config = dict(
    n_layer=13,
    d_model=640,
    n_head=10,
    n_kv_head=1,
    head_dim=64,
    d_mlp=2560,
    vocab_size=16384,
    activation='gelu',
    norm='layernorm',
    norm_place='pre',
    norm_eps=1e-06,
    positions='rope',
    rope_base=6970.0,
    rope_fraction=1.0,
    qk_norm=False,
    attn_scale=0.125,
    bias='none',
    tie_embeddings=True,
    parallel_block=True,
    init='uniform',
    init_std_qkv=0.0294,
    init_std_o=0.0,
    init_std_up=0.0294,
    init_std_down=0.0,
    optimizer='soap_variant',
    lr=0.00198,
    beta1=0.95,
    beta2=0.95,
    weight_decay=0.12,
    lr_head=0.00618,
    warmup_steps=200,
    schedule='wsd',
    decay_fraction=0.408,
    decay_shape='linear',
    final_lr_fraction=0.0,
    batch_tokens=131072,
    seq_len=512,
    doc_mask=True,
    z_loss=1e-05,
    train_tokens=721900000,
    steps=5508,
    dataset='wikipedia_en',
)
Each number is 128 + 32 x the weight over its row's rms, rounded and kept within 0 to 255. Layers, rows and columns count from 0. Numbers have three digits each. The size before them is the row's rms in percent of the matrix's.

# layer 9 MLP up, 2560x640, rms 0.1, rows 1700-1905, columns 352-383
104:064090097152126088130160135107175163050097099155141083091102124146104101173148092130099065150150
098:130148094111088160140101115053128124099118128087131116117169165136099171093150122152096132120120
112:113165134089115135091137075132099163053135065195142136148101128115084097115093097179101114105135
103:133175121128079166150093126115115132091076088128083167093088128171163116098149109164186142132130
103:106054107094156154176129119145117144073089022114146134154155116184126139202191135131121099094087
100:144083135136119218090122140124165120225165125137078124154169108149144171137139136181112144117063
102:099055136167144088053133197139109120144090105187178154140176138128085091105085117110134117123069
106:155120067152120146121128179058081144133137080118149055126098138154100156165112121099154136108097
105:159128152117099071174159152041158120158116151191113164084085175154105087101131144146148106130090
099:084097114166107154156197111087117089052131106176108135156115103115049122099125146165126138114113
099:148163129163184113074079124097150137130097136121083131131121090088110144125172118066118165117123
101:104117153170103102157083121122118116110078113096201067127125103147119126116108119140086075109095
101:123098122113163084103144198131132122114088209198102122086103142105135159176198132111141122196157
100:109081165130066170124127130158114099111123169165152168104196147149112143134116108146118081105100
098:123141096156079120122145113140127169093100071092122096170166114161168118081123142122196159161095
105:146154158098131133082134078118147101107133160131145090125125058162118178178117127156144151131216
103:112103150073122076124095098165129074137077178153125123175155138143156145188078088132108106169116
102:117098107121119087133100139141155115081167152142175170137138161142170117109144107126166138123148
097:130134076139094122161081122120095109141145128107102211084129143110102138121113121152121074151140
093:179122121119188094174192154083127132128149106081111099146117133160150151139086141175167142141084
097:131172157169151081110100129139059110120121116143115150114153117184149102141091135100113075114113
101:089162142108078128129111131094173126094163070161053085162056110098070157072131097112128134134152
100:106068161108103166151130132135118145093067172154145150139152158107164144126178157092090170175198
100:107055134127116072091100114120153144082108163111192113095085096149134137139118131056163138093124
100:102145132127139151153100133099129120099140080148209141119187135104114126103113142082132181150145
097:191141148124143137112159107128157102100057125116106110122074155144131131161047151154135163150153
099:175102182145135120140173163146084124183121051152147160108136069192109066189090072091124164118143
095:100175126087083167134111068141146123125161102082136093136166078093124124078141156123156161148103
106:115202179170119100064145126180120154058116130150116139121126153130113128129142074078106136096137
098:133098078123084149170168140121111129162138172156136124184181129080151084201171136162063106142125
100:160113146110135120077114105147147134119139126120098149069128142109084125123134107042129069167183
093:118168073123099146167095144099143143132107112137156071111152160112103091118140142142131099135129
100:117119069129100047143112127078113209079113134095123157122181127130138147096136144132178151135157
095:150132128098126114145098137039120139110049109081128090113168122133138144101129067129119141074181
101:109142138143119137109126095128139122138074111158160148082112163086112143183115125124143096152170
101:157121092096143155118093129086113111142082142083162124095105167145136148105155113109148189097104
105:130175104118190151170114049136134116186154072160114114168130064082084088193099191172100104152116
099:139079114169132143135081114109143112094113057146124132146158132104167163133163141104190153138140
094:194111107119090177047125123149254157142134125086124172192164170134155100134093193093153131104085
113:173160144108101142134163126140085093164136145164092091177109170132112138127144174113144087149191
103:147142063075149160116099169065123195092101159141108124094139108166126135180080115142179156121118
100:110110216134145101129129073139176106098097133080097103082099186147120096146112153091082096129108
098:169165184073147123127129147168122145077128196155100156135119100103188146078154154112117116117179
097:124158104141111155150117157127118131110131167133043130153091134107108146143118128115150082146205
104:091147121172119186144148148113135150131153136127178118131146154139104152141131103098105142191107
091:111131121095108099098120115117149130208072091180148141124097096119141115188141141108094102116038
098:158036134126135160077143142134123120093119185158148164143150140126177086150121127121175136159136
093:124202092062084146135125096042122101148109148148114109091120138081074128148147102090153077145110
097:126101153156178136117150067137165125136183138087108141188122098091164112179106097144166110153060
105:143119153137122082117152146190137132100095164172116105127124110133152156139174106164052185128127
096:108118105141184069168147106143131103139166143106132074091120075171183141119130083139106101128074
101:127123095184139100094134146124162145126155084115124096124109129149166105080131124160134193125149
100:099109126191077106082132080100191057130101096149171127126139123132186154126146136117172088181122
097:134074146131123198141125112083153124131125138147159131110107086180130130190196152096133132135046
097:165096144138199115096179120175166113120130096173149107182162110087123144150163017104111140090144
102:121127199022048146115140111128110150190121128107151160163092128129113175062146107154144096122153
101:097131134093122132124148134127098111073123103153156127109120138084081110150137128131148165137147
094:149089077151125126107114127128116085117116159095115109198164120158190136131082135094117097132136
103:129155160134128137048174144088061182077151142083126119158117178178122087126134108105057156068113
095:083128141135158156088146205104079109096098097121105183137075109103144139166091206163114135134101
100:098166179126124148097128097142105114165137134123103161101138153097100092166174141130127075134129
100:045154154177159154146127133119065123089135112138137164113118184146115108112123126156190155159152
105:117156157156169088113126150135102083168148146104102140146150180107031149073090149137149156142130
106:118114038163129151123149096058118142099130149113117091177133131079142103142144117144195130171102
104:145070187126162112096131100118091124143118120138149075184152188143128123108129121126126167171146
101:136166138123145129084100117148141136138194148099143167074142161136097143149156066075084115132118
095:142105103107085140124117103144119123153107117109158131139063112159145158151138143127098121141143
105:123128079131155103108159144109135089090093139138140132080116169151153126127096089104119131079141
102:169166189078111084175146097113087185118188099150202149169129205130142138155127137152135136050105
099:107141144128104140160118121127150165134149059127105148151089110116091212099081121109127151116117
097:203151155169113131148130148113123096120118158148127150091112023102165116115124123111190184097075
102:107133146133152140102120174087111095172136125108140110139124079135117175157115144137159132161180
105:144135129094139114156119071102127125156163073064138135140120165184198147094139092086143044112108
103:159127092069132143143072141138127084157137129146134137150124161116147121166119142099118147088195
092:132104125147128162114126133109151104113171096133153086117156156112129150136140101120166160189171
100:171112113160199116089141094094164115130110126114156182109140147125122155151184172121121147182135
103:165167098151169059091103079095147131149141136108134118116099093121118109115126115134103162075148
102:149084150127100112170131080079134123121110194147138101116065095152073149158186202104193135127117
098:174174075154119142131089113133166122122129063137137061150126102139135151079138111223104120112108
089:165155056091105115078094117123111097163075172109083070107142151147169135135075114112132091128052
099:145093108157138102109081146134097118174088140206074113120171144141219066172099142161154137119165
103:172113084146095113157146088148091130132142097098122109095105068096125167124127087081120088142168
099:082091083144185145137119121071133167187160139143162116120077076090062099078127113104096172074177
101:126116119145170138099136098096132145097170105118123110130100130184102131113188171152136150137060
101:183129100186133201102201175109140137191168129163091142110152153141157152104152128084142120100119
101:167081116069104118138171109094159123138134162114137144147091094096135104119127126139187204189197
103:101111144100162073106182131121093169138177151130109174073149105115132175167123217134169051115140
100:110163112118102175208151089063142118088170174102128132154161151215111106117208080110119122106082
102:075093162169156038099150110093159108119127100112110183180135146148140082131121156148109141130101
095:171174150112073131119112194088156143168084090142162162117109171072102121116084159149121148100193
100:100065114135088139192124125129057097096127108132071141126119086121106104193136152131097080140019
100:171108157138163162152156158131112079135092119165152101164122148180116157250080091159097165121133
101:067095127128132110127163126088135162111115124121135072107134121147135131091080169104111120160147
096:111122205164145052144201116160058120116147096125152140171125044125177115106087125074134158123130
109:158096102181071110135124114125155134154131109172095139126149114140171088221154163092151117160116
099:086201122141146116114090127092101119124054107178138201095157100178101129111046128094084166120146
102:136148128144101098115103173086153144109102158197178148120137145093089088146077194071162130189089
105:173102112161115080121158144075147124070088074123083101099116131151081107182124108156107082116143
098:120135189163135115178123137109150188141149125143075126107079071156061127117128137138140073147141
099:111136152142111152108157070134143137088110084133113133088130099118166115118065170123105162186140
100:164161124108100171124200183142126138113104172150144103163163150037146108095156148136160169149104
098:115181104120130081163166129117105151080162109042085114080156049131069141102127130109120150043141
089:139101127117122121138111167063149131123163097094183131123128150118111182060116101121114092169152
097:168100138100142127148113123082111094058060115147111149169110110188085100182105049137117072171139
099:142119103129146162123156105157075101154101193130151109103138148147160137150156142207160137102124
097:109111113146157165059125172133134151137129084089109085058134075146053112122117127146170112159099
105:112127061099112130144134109151155087099101114066140117154138080085154192071100199123121073187133
098:086110169114115142121150113129134175086126107142114162140171182132148105103103125131168063139119
101:107066165126068162164169132099110104082149128159171122121034148110163141132133143157104121101133
093:117137118131075141099112170130109116108133106127118141112126093178089104143142111176160122091084
101:050134056135139136094136121122212153140108145105146092114097093067108127142126140198078145177100
103:163111109127144107166112071132166118134123096170147175189071091084179161083115153081152109167112
093:088139056100222130130150096098103154159046112103147085137183158117126132115092169096132135081158
100:158111063141101111132102137166109117077109090147178127116135097181140052111147176162187081170143
099:129073122161082175103174156131148104155162151121092151148087149128127169146132154097146124042143
106:128132193150111076120154173043124149188137147145108122114144089114172130144141135143178136188137
103:162119124087189141139096080147187138151083122092117172114149118051130083117143098104098106166145
099:114141110141128114123158137080166061165099141084098104132108172120134169120097105134143081152087
095:169139107155083196123200103136150173195064163133173142187113154050088159165098128131139095135109
099:122133149169087102104155120105211070157171094109118139108124139128184124082140159143160118122105
099:133125075097157092161124112154102148167147118170150135181129079138158130098121188069104115118096
097:110142129073157091104085125100124091137142126140170138115177088128145189135173117200148121147134
104:144137115150180091124126094110086166127142136107064140113142142126151183169188088159054110155112
104:124126175156132180151218178179109166157143043147128087128177123132101096154093086142107119121177
098:151192130069106086107113149082110166129100194142110139136076128200056150129118133118134128119115
094:150124162173163108156144148137136147146133105125154100084075040138132091126150159133189120123122
100:145104075138113119100095108157165131088132148140118138157159112129149149159119151102099134140156
102:078106159152138155101111124149134119126105161152121129107137147101120112048142073133118140180083
102:122156118134121122115057150168154166143109144096166188144115158117149108166184114142096106134097
101:107123166093146193177156137119138174169124079052158076137143160159157142027144153148121103187122
098:146174131082095155089140107147180113139141103131072076102146101174144125123092121080115102112166
106:061154055090161135139088173107140102142136078088164093077151127115102135116115103159070105137089
100:103202155116033107090155124067189146170136119186154197148150112124179156145145098118105168111092
102:110219159178163131154157132159161114112168102142066123089126128079145113114166108094132123072098
103:104106162125077102173147112119079137142122140131113123139124124112093127133106128113120126143162
101:151104129123139182070091135119166088069094128079111112109141125131096094056165099149124081131103
105:167117122154100078090115141177064077140130118059100147168144122100092135143111137156146093123172
100:108134140123067076123116122070104147129113124146136122113142151093127062115177138123158141118120
093:123165099089118214136122104144124170135088147123133129143069084146148120096126137088140192054172
102:195109143052105154093135184124085093113088108079124121168118113095172112141109154141119069133129
102:163140150159159071109101160113162166149140104122127101127099132100104089158128188106091099136094
106:156126118121137162155156111122069131122103082080101111155044137121123125201132081141163112190134
105:086164081215138152113091090162148162176154118077127172143161138190172090115148132054130098197154
103:173121111107186193141118077148191149125124084131092151134145131093161088164152106098118123133139
100:127106134170163119151117119142109122117097142115137113158131117111096139101112144152120095110129
097:137087110145117184173058133112054125116096091162073154132189133136105065075128099152169157150123
099:118141103085149073194051126186106150148103174155154150113110179082131141068083141073068116085093
096:112132149079145115065081194122111154143142076121133138120171146162109131132139116062176116080112
099:131047148094117149161130056184171113136171067145193098102138117143163073115182168164123145109174
104:149108021110085144185128129108125179132093105115152140107084124110127152141147119125118169133158
099:075134187138089150135137128151185095157124122101127153108094123152087181063120131114154139127156
102:171089116105139176166150109150149186150096121118128168132127126153156107095094136139186148115156
091:149119096116115181145100160061104135115174115160104127145111109137117112130152131127132149060086
099:109156092126159110095133102148137166086134131102112094146180086088149152105127067099133147133113
100:153105213079145153157155141141146150145125141137156172160118141088132163154138125155125179110093
096:109105169117084160141075146116085136164089108086151171129150128138178112117121157112143163133146
100:049152122140092130097175145075156086094061081165173103153184069191131120165178078165130134100182
094:105156141167097162164170118189156167133165128103128201137182125187122129078153118092163121153104
099:085145151123139083095163168096153096115120102140159076093133152151159093104121128201071093115097
097:074124117145109130168085149084103126133148102133152143127169099080175136117086118130120120197137
099:131120113160112182120106157083188116107141129150139134091127108139152090110193113101153199127114
099:114150147132110159188188205097154183062145123140108139166087125086125134162121161115136120121074
099:149112119131185149172119130110104093089138122169126108130110107070150121111160073103122140142105
096:130097115090132107162074048149149146146129187183118147166163119102134119107131139129082210084126
102:102175111137133133138127081179170101137124132122102114152114136152165140182141148055159104157077
093:172175154111163132101125076104131176078109124150074146123128113098154128114176112109095134108093
097:107104141090114144161131108046085134108108067115134096113156100151098158127118110131142127139134
097:128133134117146060110114153128121173170157106146124058089148134164192135068145142137092095165145
105:170130129111170143120131109195108134183181095153106119086177089101074134112098144083098130148172
099:096100105138123132080193082218150094131120137149096078185169046120132155155120135093164104075187
096:157184137157109145091094083088175119116106152083117135123115147123136133166135131116096121138095
102:132119135088124123075122129154184152121124098121085082163123156143155163125096175130143134147133
099:091144194072142109085200137117186114108095062115159109130106149132113123119131105110189075124086
102:135132100161126089108094124152173167165129158111127171114132097113111099111112101114097162098086
101:125139111111126105160123140168133076131119121113082177110122055130133098115136115155045185127156
096:148102139144111157138121150102115173093124075139102090104153178107108086105117171164122100190155
099:103062089135109145134139174111153163154132137071067168124068152097210117122138143127113108155118
118:189147126096060159125126088110108122156093132101075145113158130182112125195128145123194083100089
100:074090099093117136169168117071142135107081116138151148118089146149140130182112041166192134159103
102:158108097129128084202120164181163125128118154105105146153144100104176165144192164163120151141108
099:152132113133160077149051136185166147057122065171147147146106091127133155134082176106140197159135
100:103092132147153091171138129131146104147129126140113185112125100111145141119142075157111118134125
104:093089142132135116139097096097150092119123146135166121127133091139113072118181154160120147093166
096:099125172147189163132150137111142071144106155185081146145114100106157153131165161093112130151116
094:067117057206163123092100135149132191169118127144109079082146212117117140176140226144151152168080
095:112069137117119148128080177097151061115015076114139133123177151097079119139135149118114115083148
100:178074142112193154049163128129104108096125077140117148091116139127109163149187169088066161123178
093:129117065172129084199113151104138132143120138118068062160060099067149083108109127145112179111162
099:054093090129113154175161172138120130120127162120184111037142125105177090156095080171167122115155
105:146117132126152086100132151163188113118111164096140116149208149151095114109082106139037125093081
099:114162137132158159092179231134205142125113118175109184113157134143114147091155146073133135190171
104:114179114103141061138103088145101119133147150160164137089168161108144124147083144065173105131131
101:081109143200203093114132158085098106134124137106068118174167132120148093126106111133157136184184
097:108121106108134115141064130102102173103126068125083118153108083143109094109100090133132151155188
100:126164123153133095165140202129138124154141127171160108132119107138101074181132102142148070118094
092:095095093099110082146144137072098118115019130125187125127046099169151131116113165070149144199179
107:171077130143143122112123134097110125140051132053155092108129113145120118092141178129113154085159
102:125094139172138127106123110141149131112065113135191156110144117115063123115128181136093141095166
095:170125143153183137143169063164168170111124134155100093094168107146181105056131106137119118100144
102:111145136136122101135058169112141174116114092176079111116177121182129126119142135155100116115144
101:134125173140111108129068087139101121156125097112110093107144114131140151211151121075088089132118
099:138100105128130119157152059167151070113130057105106142117150132119111141141120142122186130140168
095:110162114126148168089143075098098111140103167118171171122087143145157147091093117053096186094161
104:103226202124138121139137167126137195086113154111105121129157122146142131112165101160153141145170
102:138164097121085089163106116144116117120110128171129088122109115141071132185160117150168120147120
100:116121154102093070171150107118159118132097142140112085172129092128124150148143123147102143126059
# layer 9 MLP down (transposed), 2560x640, rms 0.106, rows 1700-1904, columns 352-383
102:073083108212094086117112111106141140168101102127139108198119121084109156146126150125158142150162
098:174150147154192099184103105112118163129171108107105165116101115098126125124132148096134098114104
113:102162151152109128114098038108119114122105075128127095111113111165090077151076086135084112135100
097:100073075109170104136127178126119115136186124090175109140136125120122127126156123132105149172115
098:185153097118160166154153121137114078112146101116085126145066121141112168097124066134086099131125
097:113100109100163137121088112131114053127143139057108122130124135088167095142168088091138084188173
111:087127146126079130082097115089080118226115136198128129110137074152142154115139126101136117109109
110:129152136171129168197119148095121093141181176086132101118161146098111082120133123161113134171099
101:115176113089099124122138078161114149103139130129096184122098133127090140152103102049101147194128
104:225063053169202152099084101115170093098155068168158098136094189113138133152158115116150136191121
109:080138064123054160197127161152091194154108135180164150125131151090144070076137099089169100141096
099:144164195110130119126141178156135157118077101128184124134156146099106149117077104140136100048169
098:097136099112098105156092112083139193034125159061109096093172140141153097166093110119130105124172
099:132067151133121060169098139116156123173161077192147106077119107166138133147122162073155139161100
103:107163178165143111129156116079066144143140137140133100081233184089147121112119145137177167120083
104:133138158158082160109067086151119159114151149157118167160129115100128116112141118138131185141114
108:106128114123119087168135112181145158163179131090136174131131113199159160138160139118157099144123
102:155177127121087104124149083077085095123143116123105063101190148108151129062123107154144115182145
102:135055169142179132118163109151138110121127132103180135139154146169104089123115186065046149133114
092:111180143177124122076122127101116161107067119105157090108171136100163116116154175129099129166090
099:082110120088126105139138123093086069160147175143068159113106178072130196155101119181089077155086
095:106137088074137166124187111093131103139082110132127103066109169164152152111138081076075152144120
098:106145145093169102123123128081106152095167171143167123173143151145120091141115120137110076093094
104:134183156123096114125052133053096160100131110125157116151101078118084132130151088180173076137161
094:103136134136109094093171162118120143077163100153107143120172183100087112124109132134144112110136
099:062152133109156186139170135130111163149145158149137163153113150192138146113082108078176073113104
098:167134099164142220132189142174180159094075108107111097117163138074132141104094137096137136131098
094:115146130110127104128084151164130134087109196179101182117137188121111200122122125112075139158082
104:111209090202119116143095109123141095127119127141103140097136145134176123071088112185169130115056
101:168074136130169126104155097102143169117152132135144088139083121092132152087159201075118146191128
102:159191074127090095147123140069111111105133186093160176070123158161128115151127084066093080120147
091:130065157130114112160100130144120121146133082074120104174141084168169064106153133167106110149124
097:140117125107106111139097075122148136144151165090068169121158139112098121149155106109177166103099
098:119197133084154103125117139177157102108071169131124181121115086109119116122144190133123198098143
097:144129120124118128125105068146099178108118104137083072122107127170128087103100135146168084124114
100:126178125117133105130165128120124206162171129052161099142097076177136065096167120167150162133113
100:093153110098109159145121160135141098135096150157100076157118232167160162116102190165180182143093
091:093184190138122122114177147133176113178128115124124111102169098115155082159127071132125087088112
093:088107095138154139076140139110117177146149127156149032213096150123146201121135149152129169107139
101:143141145122113101128203162123122051144108130181157100120111102097129125106138106192102092102147
104:166164119157147152118114119142102110134129092135139125119112132152115105135099105144084068168112
099:138177071111091153131142126172202155134116209116141137160131167085171147113127121190143090127161
096:144134098147094160121139131140127115141093145117070131113143133135145152124099184150057161060164
098:135127129126177087121096086140173094105131089125156167103085135109085094080142134178135094142147
109:066131133176054091121108128187142171078131156100055130137099134138105108142188122131158177122165
090:118087136174090137158155122079110110146141097132152104105085072095091148204101088111117054147137
109:088086131115127180199110171132128151075151171149146106132173137107096113083128139122157155159192
093:140160157210096184144112138164137154151170147134062091161121094125112095120112113096127155081112
096:166076146096131095165077108105126154155138073148144077118155175147132098158136115064104109145157
100:130130173163110127141115151184126140156094202090125116160095115156120101124085130111087144129071
095:104165119073120177100101156103141120145137084122154129185174155115136097188091117139156143212135
098:156152129181188097132126155108121124100115169147113179072195108129099141125201154126130133082131
095:049130086102119191149104082116117121120117105121120151153152147129095138179113110122144205155120
099:166143003155139127172127143119153123163147088125109138158175073150132094138168126124171167094101
098:134130171154132164151110172135078173141110162177043108179120144073067122171101095126163100055151
102:147108098046150091134136107143079076150119139142110170123112118152092130140089145133142157139113
092:176099175104107192173133160137134180135153123063110108123187109093115106125096130164158141167147
099:051149188130162148175146124125101090097100117184075112112119112111123095086109139132198188162063
102:162132135119141162155099140169115075163096131078148076133152089132113084146126129094092121115182
092:154105122064115086131115040111200074092112169101149160119138110149084117090095184155142155131089
103:095091168141112123094156121142126116142102166109188114111156135096165120121140112124108133160169
110:114129142164143168134069131210088152103145201144115142060124125163135139148178177141125125107159
101:092105095086155182102145103073150085038114134166106119092097069158138101115109133144127173181140
105:134093161151084126124112167148101122116141180177148104104103121185131112063063096092123135151150
115:116112152159107124093138112167081111116119179078089103105121157101152161159105110069124133175147
101:136146106131153126127152099134152109160106163144106142111142113130121071149127129068125119141112
094:157212145119095101135121142145127122053087064120043152122120153119122100108097142120144077092121
109:074145102105159069123089152146069082123129138129102148143119166148119131068116077116113116147128
101:046115135086154136093135188158121099144135139147155176126140121136131146120162121097231113103102
098:145138213125159128126157109144094110062183098108131134139145126146169155135087134126115085126147
101:130080094118133132123096129133150091175130109142130110126114129148137131165043129151117122151089
102:101156107119074151117119151076124146123108144147135107126127110108166157135099117139137128090136
099:160083135153084139111115116122147093144119169107180139088186153128123136166191134085129143104167
099:135121076137126181154109155105098069035132106146117148113123111164181093143173155171143163125180
100:088090162113114121211105147114166137102090161100147111149110124179132101170124115140135180155108
096:151134148132098144164055145141165132055169108096110108160087095157102129123136104156134124125127
103:144109141196221130109141140142145134163137101121138124136121117093046082167099156168059114129170
103:177111132117150119210170118127138125091161163111161168053117025142118134113139132116126134219092
099:107136101097086179142107180155126107113161103117151178151137154211178201102143139156158145134095
097:139162154167149156131180125184121130162141198119140147102152124161141172148109102067138179180166
104:156162118115152168079114110092128133136210149114077128087162110107230187120104119087148128149191
103:113106070137136128123139166120149074097083104031128151099080085129125125132097027172084117107148
105:135186131102123151121142131171091094126162104118061117136094156173106126190084125132132111087173
101:159106086208204167104127181110112174116125170116132149115146135131178052136163163213112128111161
096:171079060138108148135067151184104151129136152124128141122131153160132167175172119128144158150125
099:167123107118097173146164171138109092137066107111116095100112169077144135116125119144158114149138
101:081134158021096132083130097149113078141134159184139122119169111161100187116141129109177088094141
097:104116130126151145122104173141126039140128128084123133122140047131089131172069144137069104106107
109:131108123078173105058155148156161135114126096165139167151128152184117105069146108121143172129137
101:157140116141107154146177097121158139103140137166087103240144120152214111098081103152149141159174
101:167145161161121126156069116154176114108125128145202150149099156103147189110123160152109124124138
100:135185077146173065172144125112096118155152116081135129092139095136088151097138126123098138150197
101:106111100113097147084126185130126153167115135116119120150171092133159158164130093111134121091164
098:108149125125116162089169165163122120143130111126151090166129084129123137158113135160093118144136
110:110083118100106175150085099163164073137124127130181145111131089101119192124099153089110107130139
097:174132127141094154157142152121136111132127129153151087136104106153138152102150136160137175116141
095:131177151133111112156172137107142104103111121133129111180081087174150145120108124180102111169111
107:116116154118079073169143155162131170100125131140140123124147109135123167139142105089145125145146
098:087175055083143126096144166075124080167092083134162184183120126097110137139141131078125124157090
095:141116089157185158148187155129123102098107166096085145129145166090127180140071117120160080119093
097:116058138095101137134171153193180160148083133105123131127150142086126132132120106083135140127157
096:121115106162172152164183155129097103122042061160070162086114146145124042107110104201117076113127
102:119098168129123123125092122181132111167092178201063132132119094137110120114159145120131133073079
099:107092138122081127123108130126147085153127113133115113195149171082093068125112133086060195144113
099:075164104114127115111190142159156120159133108157167119160130177109107122125130117132117138107150
096:135050177101127189111105094149085092112158119097072132119154175135116114111118121146105096089132
102:104117134145134157090135140144146092141139142112129092173178081066121149102128154078142157206171
102:090141134104157152091116122125162196147090146154096120152217130115115126098137097097147195225119
097:133161107065163159196147108127124172126128148140129150083094151105134204147140141101068150142168
093:065084105157211198161149124132138104104197159130141088073132145145110153088144140125128111176130
095:094130088161072136185148205092096094114092162133134120113141201100138087061140116166112123091134
097:169101108196149105154111128111165109166104194113150168099057111182115124101103185141136147127118
093:140168208106087160112113146158118111127192102141101124134107125149096109106135114153126145139081
099:150095128099119133103123106202189129115158130121173092128166123169083163057121037121084128132093
101:124113110158198098123133097152097111073161126120165096149128136135079129145166085097154123105113
095:130125107133102152212151147135191141158124136102162092127079132094121127143141127157143083176163
099:140106133107167092066184145146115132116178138109086159115142131145117120137154149081118075120105
099:150130125102098093085140191105147108165091110184139119095127170234156060130183106152141119203127
097:110113062141180140180118127174195157122143106165156076094144071083106157103118100118136138222100
090:104130098124144157143146103119154093140121111174125111090079172140126105215144156123168150117151
100:161134115139159122067142144115146171119185189118126149110159164141087135115148110116204116164175
098:053122060079124099147174139083102058126101125121166141137118108203094127076154134165145110061104
104:136115110112144168123157096154097135093134091194117099179124140193141116093114098169079181105137
102:150058100142197128142139195121119174118141128143094104142151142089156100178108090112080130094105
103:119141161128123140141135103192126174184166172118131124136167192097145148127101115162073107052110
098:130160150138131160123111126108139148151130139138129115152080106096106139162107153106117149193166
091:103145175112103091132124116135102169154158119117142090150132165131100122118132109148147122135162
110:097154146170133113118156094137110133061131112115115120083103084081164129138131189132136084102110
105:210119166113134162101132087123048064104098074108132126132104125158109066122113070104070148093095
103:101148135123123090139165128169117065096130097129126121083074089116178132118149136093141106151121
097:111078125142110144125166116108113101127130116099121120116138118154142198159099132113146119095087
105:165094136158116097120091106105142122115122158124131172134117122103119137111110136121099094139097
101:150106101173216141190091107098131106135106096105123125041132095128177153115162132130105095099154
103:119120154126111119113125101221173104134152086088077146086120143127090181140123161098119117134164
099:108083118105144077103087107139153085062131117095119114179130146093189176094115129113114161091093
094:078134088145097124183127142162135140118107180122083117159093168105151135086060139155121082118117
100:117167066159065130111132120132134119081097126100165156169078113162054091160118126103098115169207
093:152166123158100136104101104134172106107144165092123099119162088116127106131142157143110079138101
092:115109134101153112130150157096109149123119112109096140110095109143104150155168133137122101165161
115:138100160078123106100103166139079106075127116126180143116143161135139187130143108194127120116140
105:143170164149108154130147169096113154164145091108111124118166094179092081108147152156096123123119
103:127104137147081153122162151098145090153153082086113117117114111129110098187114090121156092109176
101:109156138111129160158090139151110114118181130139112163148091148112165128159133138192077116197143
105:170142126095136129123164125107130131127125110155136099136143108113132112128115140074119161158108
112:093132108120129189133093122133121143071092084150146120119131166134107147206132139137130098098169
090:105099195101146100128171086122163114129159150141167106112154088174140113149130172061117165103184
103:135149112109095126135172094135132158124130150113118132141070159073066167141132139093142195120122
097:083156159073145090095127199181054160157115089141077126140083110137167112171174102109091121141123
098:090148174075110112175169162157129066138107122163176134192121101120160057080142166108138110224112
100:161108130152134080145080224128129157119099152104088137126154161084100143093129135139102158113085
094:148080134122134160130109084107119162096098094122094084120147108176113134158093128075143154138086
100:158096154149148164185142109146148111125149125145135133121153158162149147114170132154164135101181
095:144180137099157077116199154164098128140080097127106137167126111115112119177159121131083117127080
111:151104173120123187089115110147135143156185135113139175110092127134142221100158124114143092133104
104:109133144108148108124111146056134138134141146084178137122149112143141122155117149105146148134136
096:132114076122181150078074141082101116170180139064150120096093117174135127096131183080131138138168
102:106190143126158187102121146128141072154114147178185095128161139089106185132120066111162079170126
100:133154089133153091099135159109080128110085089148136111114106111106133142110129125110063108101148
099:164192153060103109142202157100172135153222123054112156155118106147146137147154156147128081158171
101:102134116079180128181174135130184080062159094146114123126102171124198127126100158144114112145092
102:129102152103163153129155151136116122146163115132112127131128111129117160161172106129177145171178
103:141166213127123120158123174128170168088149212100112099160163152103084156082129117112139127157095
104:088143086082103100111139097095104113133134129140181165150098157141077149119074105123130083173141
099:123155154099113145107160094100086052154089131155148147066119153108140147092119056082208093078111
099:122116168180083077160149100175184144138117191077088116117084119127167147108064114119159191100123
097:117144134111133137148165061139116085154137175137198138127117087099148087078110135160141118103148
095:077102120074178117183126150069203131175129097159122146129127131109194127109143176141126103110103
103:160134119188130162148121123137147124134031118122173166121150139161171146119135107092120119159126
097:158114084135077117141109145073102125119165154171112115114071108154153093108141176131145119114038
100:048118120151144195185113131106138078176116115155125116107114151119150118155147135136128112146090
097:093155165084173104172157091121068120145114134084182144117149133114152117168140160102137166143134
109:164062097114144132098096135110120111075130116117133138155126150117127099089092136119178158114114
095:150159167238134101148150121136120077167183101115127127101149152115154103189124108115157160136119
103:057141134140122104113149150142168125143152130120147138152128123138121150094164198150114135146157
102:178134130161106127142141157062145126125096142070124195179120068097068103166119157189090164146171
094:158132143140136111143165154065179121135127146151129130193145127165165118152116081125102145089121
100:093158109178192026087169152076128139123112250150192189129117170108168126139126156180136107102136
103:106135095140115123148127096132175150136183082152118117098126185110175097153106174133085131127126
097:134133111143126092156145135098112112061189118079112087141150131121108137084124084172108138181132
108:112132139148132209167139114137157130165135146201146137091146130149166129177096135142111122172113
099:085111134136171103125152059125135165139075176116137074151078090084179139105148148085091105137113
098:110156152128144097191087122169124211165128142137146156083149132129087072084120137106096174135111
101:102044186110111090171149141130093162092161102137120106121139105080127145148050113130149193127081
097:127121162069113128165118136123151128114122182130145098152138157095184142158110092188207126126158
092:106119065130174140122127135138148152118125149068111093114113122143117143131159072107149172126100
099:131171142131098086055170141077134142153170132121145074160121136125155098100079123074142134146131
107:118136132091068137060119127120123114136137153105133141135151130151159148128153157169127165150149
101:067123161121101071141117121115151100123101113141161138119146089120083139080105128170119115167140
100:117117104115132160171176111186161111175121121144125137144102134164084135144121102023140109180117
098:056091078119127102179121144180155148140135163114183153107219119053148144097154173132117131114154
101:156142089059115106155092118138088127133142117101082141072064106112109159165166129211116148190126
103:085168143177103119122137130087162148192131139152187146100120173160176089115143125090178153165158
097:092092127109101147146177171136160146122132129107130120092165117172098170156157064149144100148139
096:127069121074104118047114169140099161095141092164082148164135086119149131138135178131104098169079
096:152189104120221122151178147151143151113137099166168174133118106092118127135125166152109103096097
095:147108163165123081149150115068194126144124147031158139098113121137118166115185142077103188096136
112:129110125137120145140095147119106141158079145135129123129142146187155188135163134073140153137137
108:158117111128153042158124132169136083110154044146149165167121120142071098142194160080032131064138
093:184121101125123130118113080144090165153105110070173105154174103127081106090064160094163083108091
099:144114114101137132121150151144155113140123144172150134135204146193108079103123114154201179121181
102:092145103127146131079142178119092129164102094089135129142126136140103136129145148132038075114138
104:174158119115090141085173135134132115141105133132130100160141119094177154116084118102133094186120
095:170131126140099108063090108150091116135163134152137097124170132119107084149104200109129151168093
103:151116112142133113072173125142086095101165164110170101152115157089108138140162121176117143114120
101:087110094130124099140134130147134119121107048155149141120077115089098171174166141133141096112145